Part of a small language model's weights.
Architecture: rotary positions, no biases in attention or MLP, tied embeddings, attention and MLP in parallel.
Training: a variant of SOAP for these matrices, 548M tokens, 8365 steps.
Each number is 500 + 25 x the weight over the matrix's rms, rounded and kept within 0 to 999. Layers, rows and columns count from 0. Numbers have three digits each.

# o: layer 10 attention output (transposed), 256x256, rms 0.151, rows 111-127,239-255, columns 0-63
# v: layer 10 attention value, 128x256, rms 0.0942, rows 112-127, columns 0-63
# up: layer 10 MLP up, 1024x256, rms 0.173, rows 0-21, columns 0-63
# down: layer 10 MLP down (transposed), 1024x256, rms 0.18, rows 0-20, columns 0-63
o111:526527517501434517507528495491472541517516550499531517503490518493532527518524540483519520503509547489525505494505510475495511540448519453502507537474474507532528478458532538515520524498482504
o239:497467503486512490503478511561510495430481462541495456504523527509513505516479515524531520494497511537506508515491470516472494488558534544473473523541532482507463521496501478500460520490530511
v112:492502510491552495503533512523494494492494497502527500471524508463475528488472530484486527485503507552544500480444481493512508500528409486498523484509540537495498511502492460473500508507499525
o112:512484507495470458452472462514469519460485505510524520483510516478495519508499488498496515507518520516498497535516521533535519469501511469486470485500502494490471477509459542481508478501491519
o240:484544502495546481499519470480529488473488537489470491516542481542489530486506533520527514508476492508513494495517541463465547528487496502505517481495488481499507480492524479506493435523527498
v113:457511514477482534525446497454484484505475455509521471516465521475509497529494491481509457512501501509481511497506528488545485510510517507480503513483467497489492479504500484500545523514531491
o113:496521503536459542492514514501495503452510485490492494507519458478525511518514513497509506510484475458502502466502514485503495497495456525553538478506484489532509502487513459530495517469533536
o241:440473486532522480476467470448494510521487494523515514492486510511505508484447444491449499521467470528496495522508476485529533501504506535503488529521525526569520469505517514506521497527500504
v114:481495472496507482504505488531462500487459460461485500487513479501481505490504508512521502519484462526524489470495504500508515482522470520445435500521518460488511513514526522486495521529511523
o114:505564477533549523467481511476545496518511549520485510471472472468458474460499502496477499538491495515529475575483484472471495522510508501501494484477479452497485441488527484477498559494465515
o242:522468483467531508496518466508500523490499500489531542555526530514523485526472515509521464481498413490483536490492498509495496487493497471466504517502489505497479510460494508504468446475504514
v115:515528431488510513482483499463479505492503486478542516501471558514529496513477489516443515504511485472445494492481452529496467477539487492502447527504491535524508538469486490481509482497507502
o115:509467525513491489492520504531524439483495483494490499507491526485492471491458490510505501518524518523499512488542515481467489549487534464503511492485504482471518459520502482528511486491524498
o243:492558455496489517482482476459484502496491509487519515526544493502469509492507498507461501490543480514455529501459486536510526498496494529500487504478507511564497492523457539499488521526495497
v116:487483490465512511541537544489518516524519496496490487492494475513494492524496525455501539502469504536494541509468507512485511525482507511464509496508452499459504515503505499459519493485493490
o116:489491515520529502547461442550460518514457507508506520448495504486473532495480492505464479442491459474465522505458518508493458473491517531512508467485470498490445512495517436469539506499470441
o244:511492482479472529502486528495501492479485502487504494546494496512497485502500508472538515533540476493481466525507499495493538493508465503467492536455498536488509500489492497489525470513506556
v117:493485507435529510467483516496480471502513543442443515463485488501473490520512477508513492473460474494505489506447514499484490488534493520516484494495488540527523528494547481489511502509534494
o117:448499505453501452520480468487559492479523490494522464523453574490471472524490511483496468522490449516471450456531514482484516530499491452482485503521502466486453521527522456503496502510540532
o245:475549508503503558504495509477455528508524519499471538474495509526532516510468478478508512472534520534505532519513491487475477483514467540540482483498482538508544459535494515475535492512446467
v118:529542570507477503510556545527465492527501498483465522475535474500505469431526486513479466515521494530510471466525506490483470495487541515470506483465521518469501553512521554483515502526451524
o118:491460449530439482457472548550506516482484557528534472450477479490525504504514471478496532484521530491448453505475518425492486483553512488468512474512578472486497453489513459477499492501480514
o246:472491524499531464523545508490472499531483488514468503487508511467501521503529506508496482520520523516490504448503501502490494527474465482507484496483501496491466511495504524516496478493525508
v119:508493429532514457532491485501489541465528533489504466544466463485473512499513520481528507493518486517490515462464502552547473506497514520517509472509500494546503495478511469488491510477490543
o119:514520540488472531497505476488443526529513519500522501511478477503500476470540523534483507489494488497512511550494479445481535503518537524456525504498493507455460438500538501557513428501511473
o247:456498493511502447474508484476486518477504522521513530525529535521478463534524509494478508528515508480505479480494496519495507503461497466534476483529501535474523543503458528451477545534530557
v120:545509523483495498482526487513554478541525495503539519480515525491483502520532491503476527482520470490549497471476491417489542475459537507471526496496467540496534464466521508525502487491475490
o120:486499515474518486461445525470503537445521509526524472548517504467476517521540542481504495464502506480493517511465490482542546501535503520525499514495502543532501531454510491540499489442523509
o248:484516497571499500483512492551495488494488527496505491499463483498540502495529478494500507533500525475494476501516546492503486490476538485481502472503523459502547446511519491490535500543506540
v121:472500483496489500521499468476508486496477517478495541554476519479497512476481537502500443505481459514522536483495519505497541486495499478500542489481474509504526521456519482505487508505472480
o121:514473512514513470454449512499476522497515496477473496462529554536490470495493489482491504463487491508527513519488510480469470464445497500518469488548470507553514487475514529518489517533478504
o249:456498462479466533544542463499512518491515514524502527531483507474510520546518513503466475525515495489489512459543504475535506541489484421496499516483499497489481518481474545530496510483492459
v122:510518457488491500527452514500497498533502509489478485529477566500502508549493507488480524477499553473445490487540501510532451530474504452505489494541495482509488500499474480498469462466518511
o122:507497480546500552525507527475512487483563527557502477538515482510533477518491517518487548503484467494502541526500496482504505496508527473491508493537490483504492495469497511468515562527487467
o250:492512499498494482500484505505483538511456524487486481532542497551515506497465457528536544506493525490478490502528503511488481527478474501508512475536513486506509518531515451506459485500520526
v123:500489475482474573506514524497494488509497510537547506512508536508492522501507508487529478506500509481512471450456542471536490507498544492532460493474485506547511473520525450488445493465512512
o123:460481520477533479453522479479467559467521531479536546518458502511476485495561522518460480492481468519445474439496530482494492499523499508502500509442501542514502506480548516520501491483457511
o251:540546518541459517499490528495520501538493478480481471473521495514517471564464491494525502520477515525531507515488506524547496549478443521529497545525476477517536493543507513563471526531524516
v124:488520484502507507474511517489518515480528501517488506495519527530501511482504512523527532501515487484514460479524508531524509503529478478522499530542517457509466487536497519520482483518527487
o124:492490530467491500474543462514472499446523498520530436507473517496525502489512493506513522492472488519547521510532502462497483476491479468531513475484517514515472518524508537488489497536556511
o252:499511468517509510517432517486524496514532442516480507481503505509511559514488485515484495456528498517507504510498506541529523524502490523500501494493459494484483509514456463527496516481459530
v125:462473480491545481529483484487505508509530575509519511504537484475509533479516500461489470505487526521505545501480525517467507556502518502488496500470496494472499540525517507478501485534477498
o125:528511521503477509515489468516505492496478536530567506505500524509540511488507481532519490490520535489508471447461499510468465504469501537499527552487469524509493502544499489570505493527493514
o253:538518489534503462416489494508434499512457555481545508476513516526488536503521487482531523479498498462511508542483505498484496550497503519494500492501481519480530491527506519502484521485443478
v126:482517507508503537558508554508488528526466527511511500492521520480481518488527441522509457464464487492523526500528491515505494475479521521510511462497504467520517513465523514512480503505492479
o126:516498505514523487528502527510543505544463479483470459451464502477526503499503481532491470486488493494455468489491510441486520472507505499482481461469490468542506483502522504488506491502472516
o254:511534501476510500452496480483509521515480489530530500533526498520468502508497519512528492471484548521537533527528515524519475487445507493461506516502522494509522475483537526519526507466516494
v127:492492522458512461488538508486487531530534493486498510479524483513482490533495507455519506480496518520500544495523511503512505502478499478476513521495465478495467503476461540522479537484500530
o127:445534560562513481494503509505490495560499509484486465483509495552477496480535492509492517486502497482509493535500449479423495578504559495523525516448517474444485527475505526488519505486466506
o255:503523447469504497490504491493460522494486494487532509532482509527501486514491437492519489510513524523509501509496538505509438485521510492519518503508509535516521471519519454491468517493507489
up0:456459514554566537468490471506458501506454513487521524492550514501482502545469498514490494494522515497526542514467533501512511490505491459483491503495500482463516517511510522493519491517516488
down0:501512497515486499505482513504497483523503501526473482509537501502521474550533515467445502495505495487479534484515465469521497543487505459497513527487468524507461519524494535464468510525492480
up1:511442480494528484517483472518480477512468495443514465487462459464474548455524475487484530490495498536452510460501479490546515501556479529468507472532490539529518514450482521499496447493456498
down1:520496523518518497524495463507487496467467538515518516498496462501505530492531461514471548508507475521529480453534469528503510455489540493472492505521413495507528463474462490490485534493535536
up2:494491502512498479519482465518499518553503469509486441498551493478516516497549482495515468526467507511472511538563510505510514495494493517488490537484554491438467529504519462503504474507491528
down2:487530494469508478528494515543503558474551476532533502500517509517515459522478525501462473532503507514482506502488491542463493525474513498493461545475465463501547484465489590506483500514514501
up3:482493491501478497454543477488447478496493503451513535476527487501512501483485512521510501471530546518486481511494500501507505525518505506512503544465535505479495471467507461505510541518500489
down3:465469479545490525510521548448494513533572532483517486520497531505453543548506465548507531500503428496474479465515455511488528489502488525495496471488550501491450517508516462573509483471490533
up4:529447468509535494486524535481513528455530461500517468513493444538508489584500488528503450526515470501504493483521513493454490499442480480479509542488498508508547512461530551465482471514516480
down4:542510504523508469508505490528488495491452475523430475478497437487495505459541490516536485552538465504508487483506511476495493486501514497496479454468447515532503489488534523520524564537558469
up5:486490516533534502491504496501505509501503474474485498464473537520514493505489533467518521510496550572481517537511541480528486483517514494516495531528504509514486505508553466491498497451512472
down5:464487530469449505455505531481520493526489522505502499433504485501471475506521501501486492492492509455492501512498497507516484512515539503490484467509512499516469496496460514461461488550459487
up6:503528507476496520523499531532498526479528504537580491431545513501450500500501531497494488508446530472482480461454459488468483503513520476478509479479514493497512498520495500489461492515497511
down6:503477518452527525465519480504475520516509531470457479540470526497490504486508490445498514477508496516478502522486468480462522509498486458474493539529456516499538471461487508526529480531500486
up7:464537490540518516527521477503498523505516530546530478520470506546491518525490473482447498486488504515532477499514507474518516509509513513516480521517513528527508513553505461497536496509499479
down7:499502513539470485488488515508514528490491512502474529483557482486531496457466531499524518513484514482500479520501490441531463484485522519466479495479493477486465507467480501471498484535523500
up8:529513506475472491510546467478543500561466496491475457501502499490473484506503469500490517477441485516550523506464480505526520490493505512525501481514494514497520536489538527539524516512484544
down8:512522510534514515514423514503525519543498517480487500527464521503477532460524533481495498534486476477481460498495521495455524488461544505467459484470513492539500501492498498484477538501461519
up9:573477481485530464489507502484499444539534495490537504515510541494505479435488518539496496506476510503494489484518493544485540524519511549499498524555478489504543531474466496540495497506487500
down9:488533502486518510506544484517499525504509522535507531471538537534448496538481511545506529515494505532459493483483534487475436460487541478513518533500480461479506501489505445494492524535518525
up10:504464542453466489521508500469510511502502503428507487490513500526497502482445509504469487516489478511567536486528527494508487491550533493494449465496497501481508505516486516534518493457484493
down10:511482516444497488515543521492556501493519469492494512525494511472476516525466479531485528466486500446487517491510478519491528468531530489503470446474497517492482494479480521539482506491517538
up11:505519494515499500488530472517497485510432513523511528486480521510512449510517538476514479524508514500539513520522509504513491550505501515513481521521509485541499504519518480506525479529493513
down11:496526465485488495482508492497532470548499485483496515469521514496506524490508514511520505525523474524499528509522487489547509482519503483476488494526425486540488520489503522526470480536470501
up12:515487478498492454472486484523472492504479483517514496471509577505527517479484446455524535530454509534518568516487482495508481487491505508493542486557510485498489474508482521472497501511515477
down12:480460509515473515534461528481492483473493489493478566511435486511453505477480509521494498520477459493477498476469474466461505524491520517532464526453516526453497488490500457512546489516517522
up13:485491510517530459502498476511470520494460531495487452478502503502498529505463468487470485502489501524495466510473494504522478477506566467504501547540520488498487441506461465467499489502469508
down13:516496473508485489504510498486499459519489433544498507547511479455503527492454536471510439518523564503486476486526495540473503522490499515515536483524498483546489535526530524503482496481515498
up14:531522514457484498492517505467521533497518572483509480505559507502500497491521448563480485527483512541518529507471510534510507528485496514513491538494484489452545516516526525453542486510509512
down14:516485482495504542499502504486469499498501508509516470476486518512488480495481492491494471511510501508500504510494484505514521490509482539499518478506520502496481496495488510536504479504481514
up15:523529499516494533472503504478503510511472479483525511482473480486443492474479488491484502463462504495533497481532556507455504535509523472490523495510509506549530489456492473515510545566513490
down15:514478478520487487475500494480511472483546502529486497440455497468467430503447482516509506520500438475474504530483555496519523511517511470521465499534510491491483491466463495499471501493519504
up16:516514520462515484471509488529474467526526516492489458503508527525512541532500531503447495504517521478517522478454501546524521502517543533471491484509509500509489544458504469490511538538477506
down16:488530525488494496551502512475496484510497494492489492546473488494503460513436513461478505512492470523471477517507478459492526482533542475535558452530472507486504484526472496468508454527538535
up17:492476488520471499479497526526470507504487488476502476521448507498480470508497533486509445483483495487499501488509493446539504504483460508492519496495500504521498485479534522554524485517524462
down17:507499530481454476522479531471516516504471522489513525524480471536489493497465490514519506503460493501514508507478486498522486502493460478479469513499518500484515509462466506484529484486489524
up18:489571522500506537485523510536505460511511482509502490463472510467513484551497551481485454466493509465499516481502536509511476541472482528479501527464496494515468528518511582463513504486491510
down18:475505520492528507512515537467521474510494481527505516491488486506509512488475506524535508534467521503520504495516471427502489513469506514497481515488552460503521474500506515527521542504506479
up19:455524487493516511470466489501549461522481486537503524474491530514518539527456455526515497501460497489533526516489527470482495461515512489497439494507480482501511478502514505500492454487507500
down19:536535477483455473477495411520477524522508531524514480462515537547531470501494494469540419508493493490471496515493519553496515490515484491519462518519529493548522481505564506498495495501492522
up20:556477516508473507511479503517527520476518517498493437514552488486491489512498495487493498456455491459529488472516518541468484502465472536517550489496478496484510518500481485511459497479509475
down20:423508463520463541498525467478456476543521470481544510474511514520507519498516517471498499499519542541502499488491521509488514493515514488524481515547525557478486497509492515514553491512474527
up21:488515450549500506472527552501507517502468516485479535509481541519467496470524450486475492530456513461550470525494441505543504516440508531510522511502501523487557519485499527494515513540499494